{
  "n_head": 7,
  "init": "normal",
  "init_std_up": 0.0238,
  "init_std_down": 0.0,
  "grad_clip": 2.0,
  "decay_fraction": 1.0,
  "decay_shape": "square",
  "seq_len": 256,
  "doc_mask": true
}
Each number is 128 + 24 x the weight over the matrix's rms, rounded and kept within 0 to 255. Layers, rows and columns count from 0. Numbers have three digits each.

# up: layer 10 MLP up, 576x224, rms 0.166, rows 150-269, columns 64-95
# down: layer 10 MLP down (transposed), 576x224, rms 0.162, rows 150-269, columns 64-95
# gate: layer 10 MLP gate, 576x224, rms 0.18, rows 151-270, columns 64-95
up150:163156121083138139145133137136134142125135149142102153085144139096073165204135112138135131148113
down150:123139165125124135131134164127117143149106095111131117180142128131100145123109138118098132110128
gate151:136120114112124151131110110088101125132138105119136137127093107118160142137166120113147117138132
up151:171125150133089131173125114122137164104127123108117108112090138091093156117100163131104130118123
down151:090137119116168106136142148097130106112144122154082118132096141116110129117139129172150134114095
gate152:155099101111157087181131164091153120142089154163131156127133136090139110156152105108144154145109
up152:105086099137148125108153109093079141127105161153125125104122122095135158144149100115129173143105
down152:124075146161127102111137126095123084130076130094067179132148144139158154112146145084099148135111
gate153:134105152085103124145122105137102154119107095157119139132130137142149146144140109138105141157135
up153:117155105129173127135126118158116071102135116135141133137113148108110099110144164107142135113119
down153:113148125133157112111103136117097051130174110150126121119136095140137112158121137085112133114115
gate154:162148138121124126083126123150143085150125125139148135129118117087145106154126101197162142102129
up154:162141099141146098118130110114163140118128135129083122093139171135140103172124121157134126133135
down154:143138120124133114091130139110130111165108128144155136150118131112183126125161117187084099149093
gate155:104171125115151133123097147098174095150137107146093190142187119133158103128136129129102116082132
up155:124195127106144170121132115138130146126081135144121097140145123121121130146130122131102164137134
down155:141158096135152124107143133142113157127123144132153119129156141135128097142156093150145141121074
gate156:134133140103146143121160103141115147121112115127121112111152114122145152101167092144109124149129
up156:130129102130123129132126133103125127120152132140153155137131125132100104139142165135137122137135
down156:140118174132138135159143101137164136172121119125102124107111112090138147159135108114124104126107
gate157:106083126129140137152113075155104123101153095131144141117139135174153165116149127099089152114159
up157:149160130135149169105088130104173137110131109136144117121124089073104108113127121151094103130142
down157:150129135139125152120127136126112141101123147095189143129152118067110169088114101181106142106146
gate158:146137118125132133139126172112154102127152141149165123134140128136116062160142156115140172128116
up158:153156125128135138184155149137151151140142170151107106128117144123127129130127125100128131145089
down158:105125174128134175123178108183136101106118080099122124114108131116134103113123124121135132124157
gate159:096174155144155137145134118152139168153111144114131145147108142159137118131163171107112135131092
up159:128133133098111102157154145100134133123146115127114116163197132174123165136107138131143112144112
down159:131097157137144094126136145119186155128139132117141108109133081126166131131099135084113144091145
gate160:125164138079120135167142147159119079108114130127140173186157104088107129137170151155147136135165
up160:142119140121103161139127129105133161096130090133166120156127178158120139098098132121114165145131
down160:101110114148149113095149102121105160115129119111136112095152123094113111126128138101093142091165
gate161:082095151180120113141114125130125130132111127106117133110153145133124183141167117111125080129086
up161:146134116091116142111143143085147123122136116131129114141108117132103110086093136152137132134144
down161:130118112141135109123162124195113149122109147151150100100101140139131153136128139145112098147125
gate162:148169119133161129128172155198120104115108131127107151171121126135142122110132184165162098147146
up162:182108080123104150113127163077144164144128181113126136082146110114087144201148141148098168131142
down162:102121092176096159156177112149110139126115094124131144117127095086114104146140137117092102173139
gate163:129168115126119119113111095097191146124147082128145094087154155127143137136127129068115183126125
up163:112126144058116193129135103079123145090123091132108115117097114096115156137095120146091133179123
down163:133124109131094188086164091129189117190153095145079111091128148156105147123160182106106150120155
gate164:125105194166139153117143169128117123064142145155151125138118133098080136120112112094112099099120
up164:127108118102172106146117122105132132127146111104170114115154123095131097139097129122136123167122
down164:135135190099112136169143163117095123085091153128105145144107131168152157138160112128093152108130
gate165:115152143148124152139142156146130113142141182113147092119097172128106116123111171084106129127112
up165:154140183124138149103173126109127114164126114141142095141132187134107106119142146092144138148146
down165:101137137132175158136134136108170115109133140116128095123105142130149129156127102118113107101121
gate166:089097110113141082146126115109148120145138106103138098121119112087149151116140134097120171198128
up166:149164159162118182153152164121103148136066125134141084110175141143117096071090115135154148162140
down166:145118113121123147088146163136109138117137125195138146118148098163142140146124101109096153140120
gate167:102105109110158122128173206143106145139086162126151106143130153157127141120100126146146124109159
up167:143162124087093131158139178129105141107140107124136132124111124087120139105121104126144128134117
down167:140119137091168095146131101133089095113103167144099142157181150143115152123126163105107182116152
gate168:120106106128117138164107094166149116127136124137155129171140138060113121140136122154134129141087
up168:116116160165142135134119122122111157110131115128112166093133126110126156156115116142133130107112
down168:111088147118128093124141109115132126131126101117094115125110131102128126123135132125142136132119
gate169:100146124150151151131150149126169123150128104134116094093132100126106123130120117130113188148113
up169:165120106114085147163129117133119117098135129137141124132074104148117144125138141152181093111073
down169:104139131136141166168101118095087113148142088138155130146112097122101134134093116138109096095090
gate170:129111179120166081146140143184107141142126117154095131134142120135213152182114145161148103115119
up170:119176109138123131107113116153127118146089107108143124129137148107105099116103092144127085141157
down170:123115129154118125123146103091139116133136111086132122161147076129170139187143127095115091129132
gate171:101160163101106143137137117076137114123107088112115139127140153136108148094103137160128142155135
up171:136176104120117153100116121090103100118144105144168160166171149129118104119144132132158144085198
down171:122150094098143134116147161163130136101157083104113126129113143145132154137112131150144140135113
gate172:116133093111165178135108113130142130121073139135146139120114096120122102075122159140090119162117
up172:120155155116132141100128144113142092076119105122120099149115098133085101121137102118127135118114
down172:114086112114192129098123122113141112160119149128133105133165164100109099127090203108099123118129
gate173:102117108131138094123116144129103116148143136120161136122127151131141150140118136108095139158110
up173:139172136070151153111124141122134113082115109128134159114128158127113105124103132119101062117155
down173:105162125142132115144117174131095185134123109134100121152176100118163138178164169139115123113104
gate174:111133101121173149139123106142143149099126139117158113130123147133111110119122131139159124127116
up174:103132110121119113094091124141144082135111104133128155139085116135123135126118126158153142127165
down174:102125156113118148124171135116093142151115080136136130162077077140141135094106152148132135187152
gate175:110098121133099103167137097112144149156112106139104127146126139122159117155088107149134134134121
up175:124126096124115096129149166110111106139152122108121115149143161122152139142130170098129148129120
down175:080115125138120116119113105134145119154119140106090098166119099128119110089155091162116115152115
gate176:099106114081144153149171092116125095120143138133117106162096133138138116135111127162096135110137
up176:149149149123117134142093127095136121101151138122084137150163135166106130110170148118161153135135
down176:096113127105111131117125152143125146120119129124137126141128096147124087135143135158078092170116
gate177:134150125092091077142124160111134138128134106143169076175141134164145127130110106132146139144114
up177:139121129158148132117165122153106108139117169114078175153142125115107163120112132163118126122123
down177:094125116153115142127122141142187153089138142114131097122154151133163136157089168140113139179142
gate178:145107104138164159128089120202128076167151154101120103104144116077159170107133161178156131139169
up178:075075101151127129115162091129164126131167135168122101139149121153178140142132153125104120081117
down178:082173093151125093118149143152085117160158141138110143135131162135123136131161155136063167132101
gate179:124117108107147126145125083145145136112126141158142186143148134103132102104115144128151167128126
up179:178143188134109111130167109118114102104101159125158136117117150110111141153094120165107138147130
down179:129138116098105123143120110143137125120157098137146134121115137102157114139138115137129125137158
gate180:076135115167082118136136127142144153148133134165137137083109141135143142156080099120107123137140
up180:149121093139146153132144148156127133106162115112124126085094118114161093113087125106144095120145
down180:166093176151160156134150133129123130113107119114121167118133137129113106148121080097162097083139
gate181:156184150132140166124105165136152134118162127100106140168117122117142104151110164103111149125177
up181:111121129117154164129150095094158132115157130112141129146124167114112092151164133096160105137125
down181:090151094131140100121162139129129109101120094158139128131144093146164142102106122172168117099131
gate182:124104146153109128107111123142153135119110115108114186160087091135107080115107141114123143129108
up182:143124114111121118126134164109162134144115136148123128145106150099136140085128129165114121119121
down182:127149123145128155133127168102137105137164144109145161156121095111115136105137141115101116101107
gate183:152136110131139083153121151106133112118103118165089164121126127145147068133128151098137147157121
up183:133165141109142118135111125101167118108153120126091165088132096116150117095077135117135157162099
down183:122113155074091111089141116149134128125127146103141162127138153114112124098139089101155095127158
gate184:068102131125152068093081160107151141156105152152128114129120160125169087123103095121114126099132
up184:144136154146074088161108153104144102110116131146099191083159061126119112062123181083108086176151
down184:162129134168068115151107138107108097163081074152096158098146131155130162116097107116126133101106
gate185:141115099139109108163101131135175150072116129100128129166143191140134094108072123118149154133120
up185:117120136087097129118110130116133164118132104132112155124170135079161137147132128184093156144126
down185:147135140120142136129136107124147125149083159151147094160147157074155127152148151114140103180125
gate186:146114118115101107119117114139137104136129121153130110129112097147115063122140112111107159158133
up186:139124116120132163157134154131081133156168116127144100164135167104072119062127115100160137105108
down186:104128122115122164149096114114163149101150148119134133102143134143131128107166113112054152124136
gate187:124110132089145148137139127152145119064151143072121071094129138148137086156130102106081119102131
up187:102092151148129153119112156142114172113090174114124105133135156154076111095110119144136164133136
down187:102136118120145125140116140170146082105096117117173123132127096129100107100132125189144128117131
gate188:123117103169133114151138163109120124133126112168161096131123115102142100102123134151145087121125
up188:107147131138153115116124150077116137119134161163125103160131141142160102078117201110149074071158
down188:137137091139129144121133129119118136165120102123146150158123122112155154105111131109128114136163
gate189:088130116129094110150136134105116131112131128128162095118107161135163090105134088116129118166139
up189:139139149088141105127102146134129117098111142084074110196137082167127170125105112105091133126113
down189:115184126094166090119131151120089116119168159147154117129094130115113116094146109133159089106137
gate190:108118129116097135108118172131152139106122108109153165125114132139138136165093159128130082146098
up190:163124119143176120113130146125129084146124147151147142094140106138113134132128122122116136152101
down190:131136111130122122125138109159135110162131117194106102123127097132137089093128119160109125137153
gate191:128122136146122123110122117109131145127107181124149136160128125114140140127161166161132130124100
up191:118170127123120138121145107129099142145105140088113130129144150166089103152158167135107135139164
down191:109122137110101086145126109111116140128136171160129110126099100144089137121125141117131114154120
gate192:128114138172149094159131116146172104116113112111112111113104107124117134087148139134124111155087
up192:181157124101143115114141115114129147155100177103125089106125122122102122122144095123108128134146
down192:149169146128098110120141113118166148112056153133154094177136102154096159160120136108168085090138
gate193:126123115121135109115117118142113138110137119141147140129119141115137109123126139154127141117108
up193:115125118137146114125125112126113131115135120157144138121115128120128123133142143145135127136124
down193:136134140112129154147144137092138107120113130123117108149146126134100122118129115117133109124145
gate194:120119090100109111120125210098199139119146124146138135112113150121154134137110139127091119117140
up194:098131162150164128137163110157124131105120093142115104107099138148158164129149129132109173088114
down194:144115150117148123119168155160122124133150081149084084179144142118141109152129111161105099107086
gate195:165135158131109133144121116100165135132161135118115155147125132124147151136124138121138125146145
up195:109113116149123102151136112116144073131145127117084117152110153134112105124149126117124139155126
down195:162118146158125144121122100125136160143111129166142139113154139141097130122121141136133121159160
gate196:150080088101163136097130091126136125136147136138168156145163061150123138139112074094154105109116
up196:131124123170103148119115114099085145164140149121169171125126137121087147127103157151152139121110
down196:109115166111115143138096139126145090093145130160111104138131133100144125118157169120105167129148
gate197:170133130120092093133142132105125117137153107128102094086094119126145114126168137130174141092111
up197:153132132159143119116138136123104144109137106151183153089099176143091118132146155154116133130104
down197:156109111146139101146136115138146125090060120099144155154099157120097112159119122120170163142137
gate198:186118130082106144148222114084110164085157159118141161130103150131144128093148107099114166141112
up198:138125137161079115144102054093122150119144145121142134162160110147152087073107120038127111149106
down198:105147130125169141153134084095191159143120179175138108144109102132135103106140100136176138139136
gate199:182150149136133092105155142064124120089090118149116124106073099101126142136082151108166141129144
up199:098168149120111103123135142109136115100151094118124127133126129151143101112161148093170131103133
down199:112112144140171070111159136165084150147137145089128132105136152154153147135119125120166108158118
gate200:122154096110120104139107109122126108157138117121110107148128097141116111127106142147101148141146
up200:114116133125110170160121115109077154134163179116117134142110124131076110129149151121106084116117
down200:116119127112124126127099117141115142123138130078117145118099151108150147157111086142126109108098
gate201:087121098095090139116084147126100092185081148143119152110108161075135139136155137132140172146145
up201:136069146149126096145126118118128156134107110119134106097118144094131161134070148116100109136127
down201:099103158161129152157136148095104126152134122117084179120142130159158145123112117137101068159124
gate202:134129147128117137115133124092115151093125176150120115139151107108108119124120177130116136141088
up202:140119163121171106106165125128160084142100117109130123126097134133157144114142104156139174102138
down202:105160139170125196115134107111084141119082118163106142121133140147105116148137093127107101147103
gate203:128093154183116132139123106129208102149090086142141121186111129161104119115181151109128165158170
up203:147134111086125105123132134137147140140150140107104135167118120096084138131139133073117119099114
down203:161149106142128130135147093139113138099116128124091137076136119139111100115065159135100119081099
gate204:124145146131177126150098060119117092063136149148112128117117123095167132172126163100120088146113
up204:146108115095128122152091171194064117118128111134122110128162184138120141158162109131129140109093
down204:150073131100153101121136081156127136170070133109103117108144120110153108154102139107136151149150
gate205:126108134146160093099142167167136109183069085113144126119091135126170127125137115131135103115122
up205:116127151154116125119151113140096143150110073145124130102125096158115136146088111127139146150076
down205:137132115141114131149093108121170117058125116104102095093154140166115091112129157133136116153121
gate206:134086155134120132127133097113144098135128159125158156117137117149118124144129095112121075178128
up206:137109122148166113123116145133125133098131133120125122121144172103129097130140103150100170140098
down206:083146132150144143142136110108144111130113143102071120118117119140127148134114155136140131061108
gate207:097148121068104111098158134158110167127135067133082142137134104126087129133064085179134098133103
up207:075150156146121132161109121120112136110125078154098067144114153129088095089144135113155144089144
down207:140157086125124042089139103181089130145156146091103131111118161128100183146117107144132133127132
gate208:119122152162131135121128143163087145117066149128133166131083145130131129113115128159105151114148
up208:114111127140138176108125109113151134148135155141139129151125112123122149087134121103146130173131
down208:139159109142120154111099106132117163124120132124133143135147112139145148126096067157143124135135
gate209:133139136138124149127097147146148147134107124107104099122105162132109117129131130130103146087139
up209:113149179136144124125125135094113137148080144151116139125149132137133139091119154093107124173109
down209:110113171113153110122108165186165123146124107157105132144169134140118106096118151104138120126139
gate210:118118169131122140151115155121163171143127117126110164096136151126115126137090136156089147102149
up210:109129108125102157086121168148111185113083146087130164130117119105131137116065166133116112116116
down210:102096124143172171111135158130126136097082137108162132151051126123134081120109162074145111153109
gate211:117075135122161096160152088102105167165130137115141152124081149095105111084111137115105071151127
up211:121159137094137139198131098090096174141151150135117142104159110156076157131166117110134114136098
down211:121118106078136147137109106128121089131108169093150183148138131134133136163122138128114080145095
gate212:094082146106130133146088153160114118125111134111155128113130087138124167142157112119129110140158
up212:149127147135088123081169154150106120184182149179117123130187117077127112119149147132112113095083
down212:149116127137129125100088186143122130125143147148074106113069161137098137128158117143141133084105
gate213:092109108070131103109089119125138157161122148101135068123144114135155147110154087113141128120183
up213:100129118182119086150132127117087131126147134152123096132095150155126104177119101107154089153170
down213:119146144120153063124131108091125120161102091183130120131133078121143077155136142178152118113116
gate214:145173131154097177151087148109162129136165106135134130117128114128105155119132126111113130116154
up214:079139138137123104153104149136104098129120150144133146144106142136135151126056158135097132149103
down214:113115166114114159130149154118126119189135162136133108100124174144139155166123103124089157117134
gate215:126117102094122160133157155157140136105107103121109158148124123113112092152132146159114155154094
up215:138134133116066110140133167139111144190135083113097140141095097144154173128113062181096112115160
down215:163138144144110121143106101150099114165105116111144130074082132120161121121090136136147138156114
gate216:119156144101165107100121152133130100128133184126133107094161085106107131095139184149108170158124
up216:122127110135128161158129164135146114121123175098194112167151143096107113122113081113092139132112
down216:138119112111120166109146159153119171077143139103123164130143140172158120138118147137118158137146
gate217:133132129155133134164149113142139120138142153129114145130123146092115104112119113090128110151085
up217:140137153141123147143155131115166140107144097114109156146113104133118105126116122084105117130133
down217:158147116086091120141114100126124128135104119144115131079103172125108122091156110186079158112139
gate218:111114128093143090146112109154121113145078168126135166124193115126153103174104136133135178127109
up218:138112117108127090111127111105112130144164177118111145186180152095142098113131154108129140131111
down218:188115096135131104067148131137086133127175129131095139168120117124128127111143140077129103104083
gate219:156090146137146164083114123159159113142126157164128130178139080136139087108101160122123106117151
up219:079169101107121128090108101154133107180157151143109119154150121142122175162100100114070112144115
down219:122088092114133088121120152157155120164101112141177113145084129133123090101101114100159100146114
gate220:131142114122178142125113112157167113087085159104130104143127151095136131114120193152106115122111
up220:155132137098102159118152183129133123136125075096146125127117087077097167079146120166123187142147
down220:079116148083149102139152195145191102098111126126141102129128168109112090165121140156131132145146
gate221:091132115144111131114089133073149120142111114172084094128128071151123075117136133103134098112148
up221:108147116140153137086144114128142136069109184128166149148162162126133113141139138112121085098087
down221:099149135114090120094126146094145102125155156132098100112122134151149141128136112107142082165166
gate222:108134159129110100147137162107109138136203124116115132145116149137146115121150138091166105156149
up222:131143131156130112128100153106118153127107116107139129127116100118125127163125122122092141123116
down222:126161095102175136111122144160109171104054101068119117159123086168114144087101134094169150104085
gate223:117115117114154122147112143155122116136131099148116120131092133114111087103116119116125118105106
up223:117110111134154135116122153131118106143144090125124131166114110123124105136118101128155149129142
down223:148141079110137138110114131135149135129097117128146146143111137161140153141141138130143124154127
gate224:124131144108143123184125164097138135121150118122091067111135107100110135155136145168116123127153
up224:104132119113131118128126115093133147169102126117102153158096188174165121106141127145147116138171
down224:106138126164164119159100142124135105114105140133131133147077082101150104110122132142109102141124
gate225:138167144129077121142142125155167138179122125131120147126108132100138099092125122148127173111091
up225:122114114118154143149108135104067091118115149119122153141123120148177127096141131129087109113116
down225:136095104131158139117139088150091165105131104118081113144134093125123178125145155095114112123126
gate226:086161154097176089080120121135169131125179085139120143115164109154121133123157155120148139118172
up226:128124143100128130098123121157109085151159134166100172146163128128088129165157134093153132175157
down226:154131126154171120091076103145209096146169113204175097087130154112109128082139151170114126122198
gate227:091106148103119122092125097141170128111145158167107162142132151129128129083118145137154190106147
up227:124109130094119120130154158123124111153143176100094164105142105101142137138099161206090147113119
down227:132126169158163148155162101073105088155108120136100101128102116132174106120134169113115074152141
gate228:129124119115141081144140148132167132119110151111142167136136164177139135152114104138133172079163
up228:159162120131133154129119121147110126167120142114133121169174118150140090094135120111155106114102
down228:158119073110138104121137145143098154128126132113157115087143149162156115148132138124111154126127
gate229:127114090163168106115102166171164104139108125134073144120139177077164102141128111169095113100109
up229:182118129156116112148143126147125141128132145136142146101097164122177108121148114079126164133095
down229:119129135180062092152130168125107144146133132153122154100116127148127119090169122106157140064139
gate230:123103103182127107117094132132139126183153158162124132167154115116139164101103172113205118108200
up230:061125156112139125118127084154139130133154130121122141165147146134107156109140091131138134070124
down230:128150114135149148084126118134123087132118118117171118165144114136109122114146122090156189121168
gate231:143092096119097124113106157122140127122134145113128162122129123140117131146133101172088158112140
up231:124137127100139129142121091113115111134092140135123134099122125111130136130149119184123115109138
down231:129145148128161083107106122154122137135154142109127125104120147107163120115146133180151123115117
gate232:149102145138133140156137152123156125080093126152119164152111131118105119139190123143116124131150
up232:130145155146114109125117143152136120143118112129136108080128117135170153116107150116148139123152
down232:104142115133139130105126228114156089120165137116132119110148153124156122134119172144112118110119
gate233:142123127145135132143125107114146113116129090155181116105102121096097102126126122177110104137155
up233:083149161115117106109108109107114153131100131112105115138121112097119145115111099105140143153124
down233:112119138072110133079166147128182151128110118115140078140133098097116137116158138125071111119119
gate234:163164098126115137155108165120133107125138134152127102165125125135107122156130144124134147133113
up234:112182133106114132115096134135095105137150125169165149075169141161060110107142152127114156136131
down234:187129126149145150140123146146144077122120136143158104163106094076151153136119127164140085096135
gate235:086133141145130129147153125202143102111075186149112110177126126105118128155147113093160109152128
up235:095122119107057132165134101122109125158132157111121132085131123124106079121141096133138129145120
down235:098118128145105139096147083115137146134121082125113126125153141122157142188165123154153125130131
gate236:114097145114135093135149136138130121120121133131148121114136127146133144105121141137123145098129
up236:110119124126150147156131128094134113123089108094098122108113145122099110143112155144115136156134
down236:144130111108114143122128143132132147164131145099135150140122129143096126094134106140150126173151
gate237:132155147149102149083132108112121101094152128134135087146179086024114095092106134120129144144089
up237:145101147111131121151067100077069191136118159150105128118137163089128154102155158157118137119107
down237:145157171129113126164138122162073127121125138127090147124107150125129135096117129136135117121148
gate238:112131165157165107126108161126134115113121096073060152123109127144151127135171112113088100085109
up238:161157118139131175170092169156099128107123154170106105069143137140198173094181121122100123129080
down238:122097167131110113109133145159145081155155150152132141109098114127147115139143153110135149077111
gate239:122074121109104139154114152105103115150185106143110106183087128115178130116148137150160156120136
up239:123149110150126150086101082122125136161095181155116113160130118104130132112085172128193108116109
down239:115199089138127170112174083132167113166096157108135130161105106093111138114117148156116084148087
gate240:158095157117083158152082113114154116137139145119141089160147084136130075125134145103127187113106
up240:063153162115165123150132104124081197100103135169159109141163156150129147119141115138085159132115
down240:121123109120145183168123132132113080157123131126120119133130140105153116104141163114132142086132
gate241:161129174185134094154119082112112167136151125128054145112163095117116068143124147120080129149115
up241:113183129124065220135155147125130156124163097118072128130086176135133150064098108107134084112091
down241:101118152139123096131130133162128146124120168129125131155127114149147145134098134120130131131092
gate242:139105136115178137118099156133104126156104179148106150167139129157119110145133141130119102122149
up242:162114174104134135185129116144148108153156153101113185134070150119122128143147118169132112121124
down242:153110148121128120132110159137106090164127166104133138134130127112135138134124158136118097101162
gate243:093093083133158164164164126085137127098117125110118116096122133153131161127149153112100139128113
up243:129139141105131143108129098150072111093190148122111162130137096088146152140129141143123112119106
down243:144137128126111084114105133110125083110129134123112172123131092125139095114151139109120097180101
gate244:083137122105164141107165149076147085126117100125125152131152093103124126136138139128091125139114
up244:115110173133092107172127079113137150114131104122100133085118162170159139122120138135093149110133
down244:105141098134133106098149140140139147136134088116127148115123109106160127103133125156152120107110
gate245:106126093084140173122174119148120165141154143152080141108130111110118137148157144106117130126124
up245:118154152166099134158146190170121100132110114175135147148148142155138160139151139144132107163172
down245:125147139122092128130162145143152084117100159144152146104165135172184120128137084173108136128135
gate246:140094151122087106128143135136123144109139139106113130121132110126133134142101128140130104145127
up246:112075145151088133152142141139134140117117135128134135132132094158144138133107125127093122137122
down246:124141133129118100160164148124120103087136120129125122146113153145132152152136102144095160104122
gate247:137144113106101095126136113143147135136143127118102110129140143143142133117099148117105166084123
up247:151116183164166156123153112145088103076117128127113123117109131113144161134153120167140166130152
down247:083111124117102176130133140135122125092164148143106112147098117130138137107095101146075122078114
gate248:109149147117116113151091140111094134113073105098114104139102153150082156071152111134099152118139
up248:141131162104092105099098160149145121161128130137123128132096148156061122133095139141125180148121
down248:141135144107120141162128116164122104099090146141135107131089103105149121128153097189119122102149
gate249:148158142157120128131143148139102134124129160132132143164128103113133167148137120114139139114154
up249:081147129106148111134120145108111126131085086148119117142156132141126130166136156128126102128169
down249:075163118119115150122210150116105129115148137141117157127110109126142142130137166148081130136138
gate250:119106112129121126159134117136120138157126142149139114144153104107135089118156118119144069151127
up250:124142124096160172132175087120100104108078103161191129145162072135107126106110069129146115135123
down250:111137144101096099110127108085120153140135128136154140147135124122100096171118134127156110143132
gate251:120066133153143158127098146139131129106131145131140152121113112140062139151133127110069129110145
up251:172107116109164152145078103139098140108136179132140131140126102128105156135146128093154140118114
down251:116127118153132125144118185063181161130151159130127127177154097108116108131126075147116137136165
gate252:137105148105126102124136155153110133137099090119150139131118139128101132111130175139076104123163
up252:089101128102142137083122161141162153083124116179150125101172091127083105183154090141127119141130
down252:138150107139162156144121127092112175125124142143118085120106172122156106159151133107137118103123
gate253:149128139137118145132119159135152132150099117106172162140122133119120137150172143101105122093138
up253:109116102087122176130128125127112131126139090119126071137130167133164148143124164139134119111141
down253:139123129148120152121141143125151107123093140125146125112140165141117118141122095142121120118159
gate254:113121135097109156118049103131136106109140102129163127170109137116103110113128117135132099118127
up254:134141131127126136126150140164141107106128169111162105145129145140132107144119116147157117131113
down254:101135126134171113114146124103106101113122075123119138129117157153091134118142133110136119121157
gate255:140089121162103106137113164103110122130140124120148152114142136185154085128118127096079140114108
up255:148158120163048140124142186108142152122104113131146139105161112150114093130182155119131136126132
down255:133117175109105130139120131160108128115125131160103162112131151184099147137101146120103127129174
gate256:120119143099120122121138130161135106105153100117123117112146130101114135134107148152132144111115
up256:109117150122113147089131150073125116126129137144097154124140093135122134134156124120128130168118
down256:123140127139149094108131129145112137121116121130168113117095123135133102120138123151168170112163
gate257:149116152132147131188121127094119129182117117093132110099139135096147137122134148167072108118108
up257:132098110139105113117086152145111135143119138156086121153161124156150118113107132122160116106108
down257:122089147113134116176097114129126124147099134158108119115107079111125104139116128136099096108112
gate258:087128162091133083097132158113147111129122150165107134146119097120128129099134077123140140102132
up258:126099126155180119121107112119149096111146133084137089100098105120108159097097110170086157129160
down258:142142115082106124057136132140098099167121152097137159134138139114124130101130104069131144118142
gate259:120153113127119123134161177113117133114102156154097079109129148113130130133122151130115117174112
up259:114081148162162140087100128113118132131133124112098117171116110154124121152142119075152119105139
down259:125100133113104114144101139128146128116099133129132137117124117111111171145093151135098090147126
gate260:127110116128132135119098157159134129117127171124153114123186081140160095100130203132098131096142
up260:109135109147123120127111118102151137130181127116189085106108139138160162131170166132141109144097
down260:106125109124145099151189135118131130127081148127145179137123113103100114098185166160119118118104
gate261:140172135148140135163094146135077166135097100134114156102115069161125088101072127125133153154110
up261:117100148096155154130119121083175132106149109145147113075115102135151118121137100128136141158136
down261:101169139133124158178116182122101135109118100163144105098154131118092161100129152126075138132117
gate262:138118139100154135173115137141128109134129145133132138166139133148076165084136118162141128104132
up262:112183077119115123136088147118133135104142156162127130146091126110127086123144119131110100123133
down262:071169111111125117159132157144095112122145129152135177121142122133140104139114124157128133128152
gate263:132110133105129126118146131165134127123112136150125135106101110155138170123113134124104101138138
up263:122131120134162108072148121097144153135120123159146141164137138151109114105113114127130140141099
down263:137172121134143121126119108142129128141121086133103139120174136124137117139102115112142140133145
gate264:130113117129120143134113171137110116133147081148116133127110141116157112170166138142105107139141
up264:167106164115117142098086128131141164142151144086145164124157114121155154132115107141121141109121
down264:144147151151140164126115155110081100127135110132104149084115095149083117129157113149140148150155
gate265:107106140124151158123114128142116127137134124133122106122113160144110110173086130098121138150095
up265:154142150103078109137143156155114127143142121152142131147120135135159125128118083128199111111111
down265:081085174116130088167119127163154163136109098118146142142138103127161128152146092117120099135132
gate266:095163154106134157119120171182097142146104081097169125125164121106172169128133095107140114135132
up266:108133132122149109155111100135162166098122071134140092135101114129161109108128121113122139112109
down266:188149139122147110144154102118164077106134098154100084102112130151131111132108130105141121137084
gate267:113128126158139113104135143113142134126114118142141140129131136132126131127111131128126139146126
up267:128149149148162132126136128123148129140117130120126138142098132139131122125113133125160127146140
down267:140152099124133131133131130119147148129108142146118127171120138122125131138094121121154112102135
gate268:107101190147119117137124183131155091201145128146160151197116123151122118166116107122110113138110
up268:140117118131135105164173115089117117079121136111126144081102099148188161114165155127170111076087
down268:119104137128124159123167166125175096152155099137132116144101145181138138118141145115141108108145
gate269:099109148170168110154182162152149136140126144139114091132089137131171109088141131125141110130127
up269:174158135113125092102136110093142151143164135134164123105157123158098112096088148144087120109088
down269:114136104128122141128148086152145125127139121147111129108114139105122181141102142149182131122154
gate270:074124172112135107101130114150112171141111135142168162124110118138101122123142144110120135119098